config.yaml
rope_theta: 10000.0
init_std_up: 0.0441
beta1: 0.9
decay_fraction: 1.0
train_tokens: 1418000000
dataset: "wikipedia_en"
Each number is 128 + 24 x the weight over its row's rms, rounded and kept within 0 to 255. Layers, rows and columns count from 0. Numbers have three digits each. The size before them is the row's rms in percent of the matrix's.

# layer 7 MLP down (transposed), 512x384, rms 0.0441, rows 140-211, columns 192-255
102:117090124126148127124134153163088103112094143141096168126158168127149115144126069140120161111189144152124121101103156117131129139100126126158104133100069173118181111114136141101139104145150124
096:118146130097182164109160114161136181108123144148134133125100150126146128140116157122119118148132121096095135153179118080086064093129084122150147082100163163136099151144093193148086107116176154
095:117095123135133096112142109099123135166153090141121160131117127135149117092162093148159135107167153111125138136140122107114164126153108154159133107147165098146101151122132067159163112165110147
103:126061110155135079120148122090123133140126149142155127180114128144162140127097119118116134110067140130158177114115105115123113127120147102112146107136155139153126093149090113098164110122134104
100:111176148112136120081187137144112117127094119140163087126061140107107148166106192147139156118152120163140108142149176150112139121087168089165098111130158108101077083141142146113126089140170146
103:135118116144153142129121128171085157119107107133114110154129153122117124131130075114181126135076109154128133087138130170120121162109155108108117152133110119132098112113121112138111141114131103
094:103162138082148130086115129157135181162138139118148125111120116131155163140164125138130145117121157128127111129161136111114132153101114121147181117121147124127118167154101105122151105125117134
104:176158134133162094094114105092149109117144079139076109087117087137099086118139150104119139122079130146115148133119111128127134162114127140114125115124155088148135159131109080114156138108122146
099:149151107138095109110121087115106141141134122127157120124135146149137144099143179151159121115179174217097130139103138117104136117159099136146085090109141114111139136125132133131150125140172114
089:130101120136133161131088152159090131101143098131155128118133102159117150137156117120152105162070131097134111124165143097123147094139173130122110101127165139110149134104085175106121127109137166
090:141088114099119104131132124127144140120141146142098104134104139140110157121136156128125117085125121134095144146183150155115115146110133147122135143125130154110142172140156103126118131115123166
087:118117113086113110076138104110079102120153102131144158159142162134145142111150122125143123104104121118131122065144145122136129145149138134107143103103132128138143112142120138098116112173133157
102:104155139092133161115127131087138102116109126145082128147086117124067110100154161130154160136108161137101093154139133103131127079128113090116116155155119125146149156138144123099156101152112112
097:120150126118122125125122111134153117125135093120133110129130146139100095151112097130133130125121117102147137180096127133116170122151153140146161136139156177157138178131095085169151130155140146
101:143115141106104149148149121166159103103152142125147128104119136125149146107148145112139154122123120129136126141136123117159160094074100104187160162122113154159137105114099126105142120118120152
101:159144106097145096152132154145138126181182154111089117138122125098095130126135132133106127158100097130121125174144119105103128142117149131158166127112163098126113139139153155187149126118145142
090:154124143132124114130105143140108138094121129182112084114082141134110155139125137140121124141103107128109115115157116100115137126136138092150120119112144111132170075057155136145123110097106138
089:102147065148110094141113095074106113125140140117146138142100125121116150136143130168140127164114159130107096116115127151094111143122114138115135138142129184101104126122130156149107084132126074
099:153139132113133127098135094191137128172125139156099115108138115149115112119139106133067163162130150107129126068121135151117112154159124077110119160135133170132086140136151143168156189125094111
098:117113121146117146090147107119153118123117106169139102137154127148156146137161116157151111107180132100117146132135138123098116117146144088144168154161131133101139132135197111162109112144145147
100:132141139159124154116078118146144122144104122142171079090103159127151128121110118118141128121126089140136117139135141115124111119126114118097120137173154125163141159115142114128127164145145144
097:144103093119094101107144159150124124179129113116174161185132140104146129119135117116098154065088135141109157113112112108135134121105125117117090126131145135144136129134157159111120149174167115
101:161138108168144129113164123144116122157140085151127113163105135089153111126089120124100125136131150104100123151116117113137110110138138094122131131149140128147147157129157150112114134126123091
087:149134126155150111107163116133118057110117122132117142182132104131118125157107167129129114106140154119141144152133149113132107121131121150126144129145123095150140125098137105148118094154081144
104:186199126162102100131128125106152119150093157114168140130105102092160137122136108151128136120101120146138182166137148141133079106162123123149105103110095146131095149142169090164121104137127117
099:087092090125084097129163106110144124130110120124136123114128104145137142134156154148164111135240137138100140167100097101122123144129142123108127123190136127132096127078117153157102142167112117
104:093117127174127145111139134135090119116158134131083137115139136112087133146129123109119184119136151107116120146164115122131129150087082119165065088078112132114120099125135124144090078137108067
092:148147109132108140122156123094151108141141161182150168129138191110149126148110147115101123130140137083115143125101139162137104130086133089159124171110131157133141104133141118093166086135119124
100:139129126119125133122135102125107132128135122118088152133156118123136127118146166140141161117082126098136110117126139123134109129148138117149116145129151126124117123137052141119120134117103148
101:121152149125165096144169119139087107095098144117187153091119146125135161109100113158122145154180145106099130127125086194120114069140155113089155128109137111167156123134121135113125135121188128
105:098116130108139166145163136166085114106121110198149118139105117133088152130123105103117112137122096170083182148176111150126109171095100095109153128133144128153129169108162139114131113168095070
102:131156139094132136130131104116113083124132130135113079122105152121149109114167146084069134147031089110115128152111047128116162158123081082132113139125147121120138092145115127132174152144114142
106:086130109173105118101118147125125121138093105180117116141118175127157122134143108123149142122111173119191156062145117150149146121125093139108127109139061141107129157136092086093114107136160110
106:141123132142086138095120081116142120098111085150102149128099141154125065150125103115129126165115157161116133132074099146114131143150128145111138145136119110135121129138086116074150116120119114
095:080154143176130108148099152140169132155071123122110158112138135120166101134135094106148130142082166148130117092163132112185111102098108135062125125185120141167100152090198112138159148168124107
095:102112092139136133118126180144133112163154142097129109147101159136207120114083166129168134125099096099097101126114135154137149103135124128113124100155116104140111110109115143128111126110135151
102:092141120131092114093121124136101129083119101120106141121144129121125071128127138131219123109169104160158132097105100131148145128113158163154123116127101154099119166093139138139118088134117102
101:126094119102168136118130119126152122124142164167137142140106137162121118177137150110138098082138146141092133157172104145085140135149140108150088104153172120102134168116113147111140136173113104
104:137097123095096108106106165111136088126124090142142122162109130115103151126133151128137100162042085131094137138151154152132102152137146136082111114109150130057137123143143123118131163140097163
102:128102134109133129131164118117078060136125138112139093118130075130167117140157118110161155091155155136075116112141081128159102140154100169124134115132100113102107163178101154145124104147092126
104:118123100137161111156092125087134143180112177144141161144134142143139108126120093124148122110138133115097152105134106122163094113119124116114079099123104108119159072114134122137118136164070098
104:118118118089127110132136133130128108147102138126095122136129125116134119144124116147091178125142143191100123149149129077140146144121116125173137097102096106138106145134120103166123098077096104
097:127106151121134137162096144129147098109124149146122195092153131140153162127175137165099187125138118109125115138184146153128136106141060139112150141109156092146127104128132107119151145119105118
091:120165137128135122116157083162148135142121118111155106123135162140107140121102126136144132056160116130121143173098125097169194140125104133154093147121144139135121115121142119091121109127101127
112:111121085126100121091156147151173088144124139121124110116120135128122164134139101185128133123153129143116110176120140090170099089191135137131131109145104142111176131131080142158129136101158085
103:080111154165094125112169143121130116115092115141171112104114147189129149106170168097098136158196093136169137091131153145150100158112138164128109096119130118111150148118137142096099126118136087
094:122157131119117136113107074098154084133130136127129151110137112112121103142151170095151144145131116107137138095124134139138135164115130134112145150146103092135131157149105112135141084139108136
109:132113116104188131106101131098102157112129131140109145152167115088163153083113126118078131133167167117120120099084089125111121108136120096171161183142107155138101137108129135138096123114139121
102:130115167174133152115140159112080122116146133128145160102141095114128077113108085119135117172080154116128146137145115130128107111140094118135194119095159121177099135144082119133096145106087153
111:173153105125125069116149133150112126106124161140096123164121132123145089126142072143118125161052158123162120151130115132128123128045155154122107158148119112155129128107122067121175135141146122
100:151133151136167132145100101135133122140080131157111117105082137113115113133137100156143159150124159095148109107157118123143128110111194104113113080137151125135107161150141141112116166122095111
098:087129133115124136151086114110121128105114178118174118169119108116129145097139161145141108104134114128138110192146125132131131125138117100163142165126121104153177088143116091119119163137124131
103:108112118134124102124113125087135123110102128130093159132146168137151111113108162140131111131072126159114128129124183126098154118140139134140143151101154123134176148128125089156139179126097135
098:064137086137093104119102105147159124147145127125127117152180126128160146106085158119099087123148124153128079141122173087163130113122142141130095124122101142100142141109140077131132138136168134
113:115094115116131103161121126143103093123097140126129105139148143122127146121087122148119146132214102126132113146126099087147156148116120165108191138122157130131080096141165120114126120155140108
088:105140152150121130132125177153116147071182088103155139115145134156111143134187121148146150099138127134113135121139140123135100117144097131098171099115131114123089128118070144121147121088171108
103:115105074080120132096122113114133158139083152102116109171137138134144133116165156200164117171126122130132171094113183113122124140136152120142076094157135139138105129135113166127147129114146140
100:127156137115093109106096151097145134111092162134125137129155118112118112154111149129138109089102128143125137118155173108116097092106102152142141135111110126086107100113117150166137137120074093
103:149132102081104107115135081097117103136146130150074116170132119146219129130081133118122142135113106135145157095092146146122137118120160141133129126141131139125137116096117104139119117145146126
103:106133110126106126093139152133145106116148073099130127105167103117129097137132128111138109128111129145107084111140154149154171103126103115159153115100153127170122142143138092093096145120117188
100:130111113143131100136170145120122092171153127099131132132133149143129081119097100182134144125151146124132121106110122097113104147110144128143090123106112113199136179129148145100147096093113147
099:103109132090135113145140134094128126114110086155117137098134146146117163112083073175130108140127102144090131126115174162156129109111132115103146105104119140110124109138108166117143117131167146
101:158106143158090134148143168154158172116111141111155121093099144177171103107135166116148128142101158150156089138106123164125141120128090174135129135139158110136097131158124136116148138149132136
104:147134120139126171110104098134133104109136093129173133120131167150163135128106140145160078116109113154142116110093124143114153121149120107145128138138133140147142130120128135144147105107148107
105:114133113118134112177097101109099121156177108091116139123076133116124133144143103140114102136115076103106100110138136168153094116116129111175098104108120068133148116153123088130128141099118131
102:172130100134124122086153145158119151122070112154175132134090143113174129156118105124121101203079131101091149153105136116108118166130127142112093137118116120107104110140093121119092134116158165
106:120137120154082093176124156109152149113105143135117153098165115099160152091136152144153085108136135131189123144133163145115087159121153153081139144179144146151111103097141139129153119145158149
091:142130088139147132100120109107141102074118094089135165125123114095101149123141181137144154146170122146118073139126114155187125145132123145130134090138157127135159111132110177090132106134150155
095:106109099071105182163168141131099162093132141157138103120174112152103131115101159107136118144133139159111127129184144137096128106154134155151130136153099099117180159149150136148117153132132086
098:108083086156102157118115149134132145152131146118132148108115117103201091158142171110151141146119165088122139082089119123176115060124139164113138144132090114101120106105100120135134095125142110
097:135128148152148123113141139132106113147134182167112104102086167118143094140119165099126124120100102122105159157126087139104105127114150095148105142108141107125134125133180127186086130118131132
097:107121136103114102101090143170167138107143145115143202108170085129094110112164109138142150156113129168158146151161113120159158139117159171180144137103130064101131137107113132121172112109196134
# layer 7 MLP gate, 512x384, rms 0.0438, rows 141-211, columns 192-255
092:170118166139157124174099091118122125142100128152108121162122112130150158130158134117100129155092135167110160132144129159130124176144161148153152146124130145092101158145104119177108176169121127
096:150136125099110152146117096137078133100127133158134092085110116109159148131117140141160141168109092151108089130124163106130134116147139114143063163127146144121177125113086160072150112129132120
099:128093145136158122144110133146141125121110149139142114127095144104127124132118175124130104145105114119131125106176163135122166130126165140138114144133126106140141146119138088142171136126135176
097:133120132132140174131123087181137151102168089108122079127149162140128133091143146142121124133106155090111112101156143122139150121130142094129147128123128163126147109109116109100109118156069095
104:118144159109122130123123108095106129153145084140121114126126116145130107120136140121133101127107090113097136131145191146143110134153138166114140126134120140144096110103060121107098083171096127
109:137139133120150114112114124120075150149128121112131115108110100139124126137144125178134120124110138133139105122120122101154155165101142118090166099163155081118097126139139118113118131143105122
103:156114150110155108123105085120102139160135162116106118114119128133115123140148069113121120096110134136113114141093079140116129116150111092125113140129151126126128187115098127121158107121094129
103:173102183106173154161116119138132143158165129090144131144153166159115126152117122153102112126089123121139124133124086155121126129147099123123141137139146158141106141131119122133139130075077141
112:122138138100152128116106159142107161105133113129164117099077118144128170156145149137153101187125124087125093113167106134099167103130154137167150108118177110163123071137116140110131116147146145
095:111155132133127151120143156112120135104135135126115163158167162148098095112136137116138143126077123119064077118118130113159120142125146157124068151094122159144128163101102137115124172164105113
088:159132157183133126140112125146143168135114087148121115086125143123143125131124160132121150151137097156107124167131121135081113149122147117110124140177143090121123117155145115129113137104098078
106:131125116118116143155164138102162134140147163117158107136145134108126133120126151152109127136116150143143173161147138104132139142071132106130174135152114126152116160125130110118085086146152159
090:149126139086121109152117152105136124158147149136143140123109125120128145147096118119141135108115152138142095068114146118108116123104167145111123164137094161116134115124156107110121180116135102
102:179127124159116178141119076146127140148143128131158162124112129109147101138126132145109137110107126129138123157128131161151106120119078122145182161128142108120119071100134095152157139111131157
093:159099115102165116132095167112116100120093150128103113137129115134151153082103105114128118149121143137185112106074116132150135129110101130104128109134142168136079153136116096125104144126094168
094:181126140121136106106143125142127126137155123115137154159133106124115131119137122174129152159124138187091148150137114123092097092133157172124109100142120131125168108128129167153106168135111192
100:126154087097128121136139138136117115155110127140129121108108101151114106127098103157123129154136155102163154163127121133106106105160167102108150142151075145132133131109137135104123125174123141
095:130143162099106145114103089114111137144095160127104123116145122112108127092128142143118114161115121122155105182136140121155185150130142100159150162147138090182125115155118105101186139136128122
098:095121135128108120185112128097125097150171114157121110093099111110099112125129087117141111145129144142124104107125169100136129127121112113131087116131141133129122134145106097125101133143098170
097:101120103135147076132125155106100147144162104097106135111092111121120163180114106096115078133103162155169134127136127122098143169142111166163140128107148151104118141082148119160137131090101201
089:151106087114111088162152133127125086155136119091118124164155138098171106101120093124096127124116154120117143119117131093121139102126160129126114141163090157114139108127117121102087115136138118
097:123110084105100155132155114133091122110144133112119151078137139138108165150110112155170101145105129131058108132121133147102126161156165144124154171094139155154155114135142114168109158124121083
088:164122142137096152155109130094158177115107122103134158119108137101086167129126122118120143126097089131102132182104151143144119140107184155156129153123143129124118097087190164161144108126159125
103:119120137136133090160144095124111095145144118113111102102123115073155082145142127119137138123112146134161100138119111142107116107148135108099107158158118128102138168129174118119125143114141135
100:114142126125107118138125141140142085113150129134163152152128156119127119075084148112132118101065134082113119123165123161145137130140089128137121107150125142126136133153092123129151125116117117
097:167129109119138111113141141131181106137154162171167123145106129132138047085084100125108157124161123132150089114147141094157083158144065137070149155112134180099111121108122146120066122121124165
112:157105083143112141110141100084196128108113117125153125131115196085149119086127117130102122122138179099085119098139140161131100144110074134187127140125131164163131118131143088122152094155110161
103:137142121109151142136101085147080103117162110113096167134157135158143151140164162139162106113110085130117142115148168102112126147160155109141097125122122124111109157113127148133069118081101130
097:101119110151133149122127112141140112146154142161125140168103110121123130099158111102160122141119114094122158105140121121163126149104139130122125104100130114164145116130135089144137112154075141
107:138131120140167087118119108068124098137125156121114138109095127118146129097134135140176177102112116120139136148054147142076152114136076091164124161120149146138072166118135120137084159122104132
093:126104172097157166122103062106115141112189128128123120157129124166135134173128124116111118112149139121141136171137118128159124138150131084140104155140115145133157122155120113137131128142149167
089:147121066103163103132167100135124172086125121103115156146125123170113116141097135168162138111141140125119110116151163120126157144121124135150112138145159108123150114101129189115141093105138099
103:146106112119092100132127143111163150121136097147133089092122154119092165113093134126098152134123125128151138125134109103087123137115150153135165065161148128146147085126151128138096142135108214
096:092111141128159169117111148096129099148060124131161124096110091076181149108122134136133112136097099119148162114135149131151107139121140104101074183120136136136151147115156125127096113112142135
105:125126129126124085126140079135130160136133134085093149140112113089149121134137109148099140156144095128128103126110137091122138107143131113159107139153124129115110128117123129200163119125108130
104:119166153091124108159106153114127136131165154125126076091165151127147151139139097127131096111127142099084130091155109118143115109183150152148106195125122126160115092112118142098133150138105115
101:082081137097145105176144106086128091107133166122125122133119131099149112138138101152146136082130123120162080146167119105125142095108092131164134142108142097126082099123179133133141107092148152
097:125093088150093115162130086157130119107123129162131127145125174146135127124086110141134111158116141138060123130129195136103191138110109102138109141120162165138105109104142106139103096113116150
103:112169134115102117156118148111135147100187122117112112143155079126192114057147135148134128130119086131117119133153138091109141147133128148106145118149132163096116088099138133104131133166155169
101:169106151135123160118149087162136158150121103100127085098090116092132099104094092156139122140156124130142124160152167119138157124097128103120147123148140089133131141135159149159105155109090123
102:136124142120114170157141110155149127132137101134127111137106112128142124084151110127130112123115150087098124142123131126087164168139114164132099120163207158140093172116176129098149138167119137
104:125165104139098130145118118140119093141095082108109114120129114151189162137155137113119110185131113120097111116128122063116167105126177123130117079122092067173158086155074151101098088153123148
091:137154150129129102164152136126124142142108125153151113114115139117139092127121131125136165123093163118111142129152096105147103153133129140158110143103136156151131142090108142116119155120098130
109:115158129139138202180078104179110125192146117133133099123111140098162109108124150130104096154108117107111113145077106148104125127137134135141126138100176152129135143062081108113088150101146124
086:111120109105130161160150139113138168139171145166081102066131132142117185134107133136128127091121155134152109128140142156105159126107129098132147106145143113114150102130132156130119131089090121
094:131091152163139117127113198122177103129133118155176162065154102138133129120151082124101106132069127114143110136151126123102105152108145108149149113104201156129181119123149150163087133118130117
105:119107115140124138117163151141097075139156145131112114134065108095137119130153118120145128149121141127090116130140130129151149149135149092145134143116160186122122135071157114107141099092122106
098:150114143141129107125047130129107168088114156160133137104192124136079120139081155140107157132118112150118144102118171117130154105134153130107140127125154174120128119107125123122093102092130161
102:097112135111156137145124138118162114140098161128178128128145110109117141112151138111114128149153102162122152147096169172136132141153081096146143099116158140080127140078112159099128113094163158
090:134126127086107126126148149136152121166092115130084164111142135110167132125080152168115131146098156102124114094131127105094153146123145146123139126107123132130142155165147131124119103132116128
089:144133132106145163140132098175112122122161135180122094140145127163119078098130147089161170122115144104127104113094093196135097134129090103125170125129107120120131139132124176131104099129155087
098:142130131131149136122118126145124155131130141147157136115089151148103163121144111100168118096117105123139124147133143127151130168164128106150131119137090154124148141082086097104123154157126165
099:110131146111130126118141073166130142171135111128130088146145107125126159146088125154100110148097140157099123114137127149151183126157134113122126095089116085133117087138117141092099132158168153
087:165094095115154161109109123133121126190130143174105100138143111116134112120101118125110146150128120133118138100130156120093141147118137126116121154114134179094125141107093133185097102146136176
091:135165145102096175146081131145139123117153110157168106104134105112094123136142133148105122121108139167130117124127098130115061130177147136139103145120126092139119183169142119090140121139168114
104:128128108155130145095156126113124133131144168112175074105139120125191150126092069119088126120162178108133117097119179126146110146112105143142132121127174143138112117102145145113142115127123164
103:147160117119116131131137123127073128092125159158108127066127150176134124164119123102145133142117131145090155164118154116069143104098125132121109113111164144122126110124121063178158140135149106
099:166183148149100127116071159121162127135167115166110162152080147129133125150124143104108149125087087142169111128144151106116114150115159128098083132148086129089117138099165149108097112126139127
106:128114126121115163162152100140144121128171127114148093148126132164121157140122086153118135096126104143080170066189138124109128092117103144150137122107138147143141112082166105121132161130145125
098:149119131126152137147114112120077114162158109112086112151131170148100076123111126153107152158151143161152130089102147133131109161154114105118109124103128118147093103111107090124112103147161123
095:132143108088124134107125129097145159096106083146134128132148103112150126116166094114120111128125125146134143108115133111076149127108088148145118111120161133153137124097142135145127162146130097
102:136165135093110116162122146117124110154115123101051083157097156148135074108146173142183135141121162155177112118143154145149121140144152106124169136094151110154127129180114102109147121140086103
099:169171162117141125132149106119108118088098144162064158133127110082106147132138125142088122125122154120134116149141111100099161170168115152167173130105155163098138142132175114156122146094123143
104:117149111071129121156138105124162089149096082130129121178109156108149121089089171154161135112126150127089136154145127127094096162106155141098140141142104166101146141119075133126102136139167156
107:113121151118128109156125106154175105181121148130077156139145130092103109153132105168140161128132166179156145106155127078135119134118127161155114092086172076103148142104138111128076138094149168
104:115100135120110130107140136137117123109157132133124092149089158146159111082107111065179167113121153094053175072171140122140128150104131130141120128141141092117136092135165096122110140172148150
101:138116149118131140144129153140119123191122139146158095119109137135085100174153103117087119129094175111187129161097132136129123118104126145125101117115135153166094153123131119113102118133114133
124:169112114118151138150081125139153105150143139117115107158114147110115101111145062153118145145119098146123085168083125137114141106095133122139113112107132170170086116110111110143164113115143196
098:160148092116134106150139121097122134158150137109128139103162112114127188116145097099169132132130144145132108134122104123099132152170158153173105122120157155152110106163123145128132136127134122
102:123140140115144141139110092130151118187152136118140150149129098130108174103119114116166107149135107086143149129104131106127112103165117142105121136122132145065121128171083158135138154165166185
093:122169139127159117144119150135142111137113150139106129116136167118148155154097087132101097108148159119173097083119111137098160144109157146118155119124130201147106127085108128174151096160132138
# layer 7 MLP up, 512x384, rms 0.0445, rows 141-211, columns 192-255
093:141091147120140128129161113125117148126076115121107101195147120079172138131141173121143181083122069120136097128116165157111133140079157116117120140106126115114079086123097150201124151117135125
101:137103194087139135128119109081113138105114118157155119119101146137115172123117109133150090118145091182115121112121110126115131151150155129186110156157120150175098107128099120108146131103125166
100:137122113093092091152136071160158132138163112101082118121124123133116110111159123145144102135145102123132117132125091162123096104141138137148107128114137133125141082107119177066137105130150133
094:087107112138122127124139121147138128144119153121148130122068152120149098156113149161129146153136144087108062134129141149134125106099125106074070137125176154156158154157149144122147113139098094
098:148086138116104135143109111086110143147140137134182101048090101140136179181117076102122098082119091120134126174115127159120100115097126135118143105123113172114140148144084098126127148134127095
099:112113127144065116131136146159149103128134096119106134187120143110173130124130122132138105093115134138129129143163126128090100110114108115092129097100109152178148095125158137168128152098118148
112:126122134109153117095133127062124099164143131097105095112116098150083110131120090086132130135112139144124115153115125138106136099142081142105125127111153113125155120085086120146178097104150151
105:144090146114119129096163166129103154154157130126115146110102134129119085085083133142135109095133117160079208179125174157166146115095146124141093114101117101114127122124119122124142171146093091
087:117120132141115136133174097088105105110101064109152112154159147122090081127095130113108145114115128136140158130137119149122148154150113126131161135115108167135156124123168117127158136112101125
094:172130096136117104127115154140137121106083106107127143151148144171115104165178116124123118123118071115105103125131120117113137074127139156122129096181093092120139150128115132116083144147115106
088:117161132161125119148144125113174158142109134119108133099163110126104107090105129103157179151139098134105134142138119089108103113098146093141094125110127137084121135108127089141172112125114128
100:103115106103142138163168136126139105168100076120098088156124138144134169153210146126110102143116136102122105158150129102157149139161184150120134163153129124148128109115145115114124122193077112
096:117156096143128132137120126131101090100112126105109119116136102137117122148143169139167147130144127144118121122093159110106067138139182121142130090125137179117137121123137110095127155127131169
099:152172107138162162161122141087142183115142139111139120126179134101104127109147153130133087129123129097096129103116161104143120115127129120091064120122115096158133123093143170160124122174124105
096:127156138122149113099138135105096121182102143108102148112099142140129135106149134162081118162165147118112110135115092122130155113138152148117147157142099129105123133084084131112136096106169177
095:113150114125112096105164085151151147106112146185108107171106141141119140098113110123174100153124136181135138116162117061118152116089134125143121167115070133143111097111096110128164124131136110
096:113155110159147133130074134087100087122134135120133097138116175162110140125156080146145134136107143145147180112103129156066114130131152142134167124084114139106106150115116110111151148136112118
094:123092149159113137137128127099155123150160176113121103144129135135141132094127129146079156174160114156176118130177107126154189136143129111124109128149152107149118081125132110144138140119138158
101:095115161131113104106110170157145108181095141105119161155156151083118105115141140134108135187128116099123111096110138147106160112120115093089154119135101094119112118125138122147132124099147125
109:139131194105102175087128114147103104177102154131162161104113098130142130130183193145119161146109105147109112153116143111149120122116118122106122139131122110125097187112158121126120123113113130
094:185106151077114187156110096176119120147125128144143123081121120104130117163095146117130149154108150068122103159112142152138109108124157141120100065117160147127105140147154124178096101073152130
099:146140106114163149090128148115087118132107116165120142123127154121120110178135077140127118154140145082141111122142158142143091100083146111093116072107153123134112146101143078163100094127123100
083:099160139115117155160115075144143147139122137133143138109072120127124102086111089127115131150128071114119113134129105121118100163119139062110115139124133137117140145193113144148118142077120111
102:117200139132114116134124143128142084145110130050135093137125106134140133173098151138153155096116148105145137143119122153126116146139119150156094094176084129126139155145151119174178068132131144
099:144109143164132115109149124141134144103127125129143148138107133107157074116117141128103145093118132164116125143113130106139129128111128127135146125115185112104112109172099149102127115116087141
100:061078136133123138123146114084139118140055115171119076099123131122087166144127146166122127117137176137135140148157125146186141129144099109136143176092143155121114103098173111136141066128115108
096:125086169146140060162110087105121095149122134105056118125112103138113123117149110134147141134129085137148128111107108163144148164174116135096111073099121118103118121150118158139129112112117124
100:130134112149096132101085144101115131100198125100126081110108162166121134112109148083179145140096131121107135099135151152085127102177133101126139107110136113109151134084151139114115106136122110
096:108121114132128184094123148083190070129169145110163117105134087088087079112112106129123129094093150148140115148107136149061128178100107167125142158174126110169112111117186084122102142126143116
106:118139134107157180157144154089127143149158120110122062111072131168122164176108137088137132151137169121154128107119146148147129119114104046126140145133148142138123130097118162104155119094119129
098:166131138167098158089138126090110135120152097107140072089115104108143076125175117101155092163113086097113071096136128128115109065164096100155101138143123142094134101141129110163113170103101156
102:154124131124132111143173154142115128134144121148157117105187115155139128117132095173168116099120131154149122123115166122185158090139137135088116125187110132118097118126117155146136119134168162
099:155132168147107114102129174102115139082087114116082102118095126140143104130109185096124134132121148151096084146129130127127072100137091129099140125127134117095160123124158153064113116169140106
100:143111124128161143115132143130134101131111107155163133135126147139171128109132123114151120115115176149155133056133122142139078149166091112099103179147077117107155159082127137074106111122165139
099:125142116102103129102120156143123087137141110144106156127099091153136155119142153119089147148124119116114131183140153130139102142146159140118096132165073142152131107101160077119100127169138110
100:139085102141106108090152121142167131130110103139076170125159130115157064157141139099152141120122136165151138142131143128159140100105143126141105120138150108152155121101138130144115096130118172
098:142136150123127154123117153116131100155140145116088121124089096157094120112141120118118154139120100154155130129117148090138157187128134120119072124162201130102153128098145101120146109114102104
103:163162158122162135110126147138162157164124129135134144098150196096140094127102082134133114154177118108134082105152125108123128164141117145128147095107137136096152134147146110167118138084148148
097:106133121111117118160174141097112148091115154125152109096139112149130138141117136100114158093149120135158101209089133164187090077131104097113102134131128137110145107143089121190119097135105160
105:118153133107133136099106166126102101127135174121115121170139113166128150155139147140146100185118100175095144108089143086149155088105134141154123129137136153115147050110180134144151092135075140
097:147118120106110164164128104125103148117110119137129132134146111138128150131148105150088162145131134138155128091120141119114133090129129099118144106149115122084101116127092093134133133091113137
099:161122138083128142158108125083130096127114102115110160127116140105175094131158116071141070117131142123056124109115110114103132091099145145114155115076137149167139139119122176121056142122107130
096:159107095116144099137147177152123122137152170146170079122131124119135122091104138076122145117147135112120134148172143162157061130102112136117120126112124123120104159103125141135119131128139131
107:136083076138144112138154075117114110111156113090159158130141149156154129121086157096125147126156135064126149078102107108097110116135140158175099165122150149124154111146106099169124134101138141
097:133140135130114130167114157131113138167156168109110147136166134125133150102122110124116121113146114144131140154107129077125134105100145135128106077110116137119136144156139154099101131128136125
090:113124105127143132159115186114146166102154134123113110168110124109143128125119150069115132133127136114145127127139155144119125144139116102130123142122103117148132131128128156114087148119123157
104:148058176140171158092164144111125112116131115115124146122137182167104130102099095092090129106142062099100161152123146165134130143144123112145174125137116130154085189098121110095103128100150157
104:154138136129150168090171086102120099135129111056144176138087111058142109203162101120141119104116124144134167151128133165117113132166123139151129117116148153112114140163128126138135109136097190
108:109116126132126115115134122148135139145106120115119134107132114136119106112123130109126119139104120155176159154124135133064127109110112108137135122105156165124161178131138123121148137144153124
097:105095136121141144112114063132143099128139134121086176150146132139133115100145168138139153120132100129162116129124096117176120078145160077118119124147114152156100135137098116120117151113165136
093:129123092075183123101117092113108151151135079100159149120144104158110155188131137117139120132155137156090077097118145119140129112122142163121159107092122143112139102126127115129116109108134127
103:120096132134081124169140173112118125128108142192110149028139165121143080126105091173114090143108124107135116141126151135110144124128142104164120185111103160123132128152131139128152132174140142
104:146077154113127114141179111146132138163127108172141117143117105193133130092135086143109137087137150123103157125140139107186119083152119124148147146116116132177113106107115106056116083122093141
117:139145134121121117114123117153118114116104131150152156147146138107087138110097128129145183134174089135130130148091145112161126100110082133136124130114113118083116172138124131127126139112139083
091:112136118100133149107121133145106163073176123137177081138110145172100162150158113106144121136089127136098148144139123152120107116108170128122170147152141150117139145109147126138128127122147149
100:123150126134089120126113198112150151111111168152162109137140111069144140125138096102151131150123154125131145119135122135099135168108124113144105159148149136174165166104166086138121107147116156
098:149151110178103117104156167096149153152118141100186112162137162098093162141139138119128089121119140139138122136132156139170102112089148119108134102109138097126131103120139149144122125158127118
103:131125141122168117120168115140153131115127117112151114179108138168118190120137159137123155174141158147117138150131129133106138117124128132119092143121127116097124161104127145117114134137168107
102:125134133155088142110127157149117150141085125169129091122095156102125096111104106150070149117128123169155123149150088108111170093080130069110111153133146113192088102122173141114173110102106154
097:117143160127121143127112135130144130093143121119105156147138087118097141075154152140116115132113119123094150151136144125097156123090096112142124155111130156145134144158141158153175093140091122
098:155107097179120167099133155120106118145083153108084159152144179117160134109121104129134133159133137114117131128137101136134143108109138171133127150124128073147136120176140154133143106137146107
103:133122105107123143128135122140141161115132121149131089125104102186144101112082089094161150137165155137125113133110150136138122099118116142148146114101173115153143104112116121131110142084156091
105:104117181104092100134177139138089113131135145071170159136072144116190151168142141091127108140127082131147102086100103138138145142180151157154124148164154098130161097155099121109089159169155117
103:120133140136126108119137113148149122105113111165159124138138150124141163185157105123138114093140102093094129097189144150172088113104051123127127136132159110149099084133131114135134140108152147
101:082077173138158172121188116175101138101125182079124165161142107134104137173137148157134139164156081150139124097124142122116154114119162136154130116137150131107124131066116129169150135109154139
101:135083143093152116151115099132160171134112155131114116107186138152142119097103114147144143110178095110093112113114147146137136119214127168138174152139168185118140093107104100096120094091137129
090:133100184113099090175158135141118155150090095147124084132095119164133096143086135160124122160113163084128184121128125160109159090086144117110118161141120094108105126140137103103133103119137108
094:132104089142129118136147115187145152143102162133151138172115124110150119125097131095154112155160173121126092136106094125116146059089144105164171118137144133161085172141128128130122113127121142
095:163111156110110141134115106129104116125110136146122176110128136158068140157162113129115130131139143137116098128107107133127126110079086124104151122151133150119127115157153055140126112092107122
100:128112133154161128125113175149153157162119127103110073147112134139122132125139125129139150088136082124103131159131059115103150133123152098142143110177155133109107133135129127130111131094111133
091:120106128150108094113164138124104106123121107149117192150108098112136135101123112097151134134159084098154127158099124139092162150093113151143153118076127134147166139153111107134148115078125183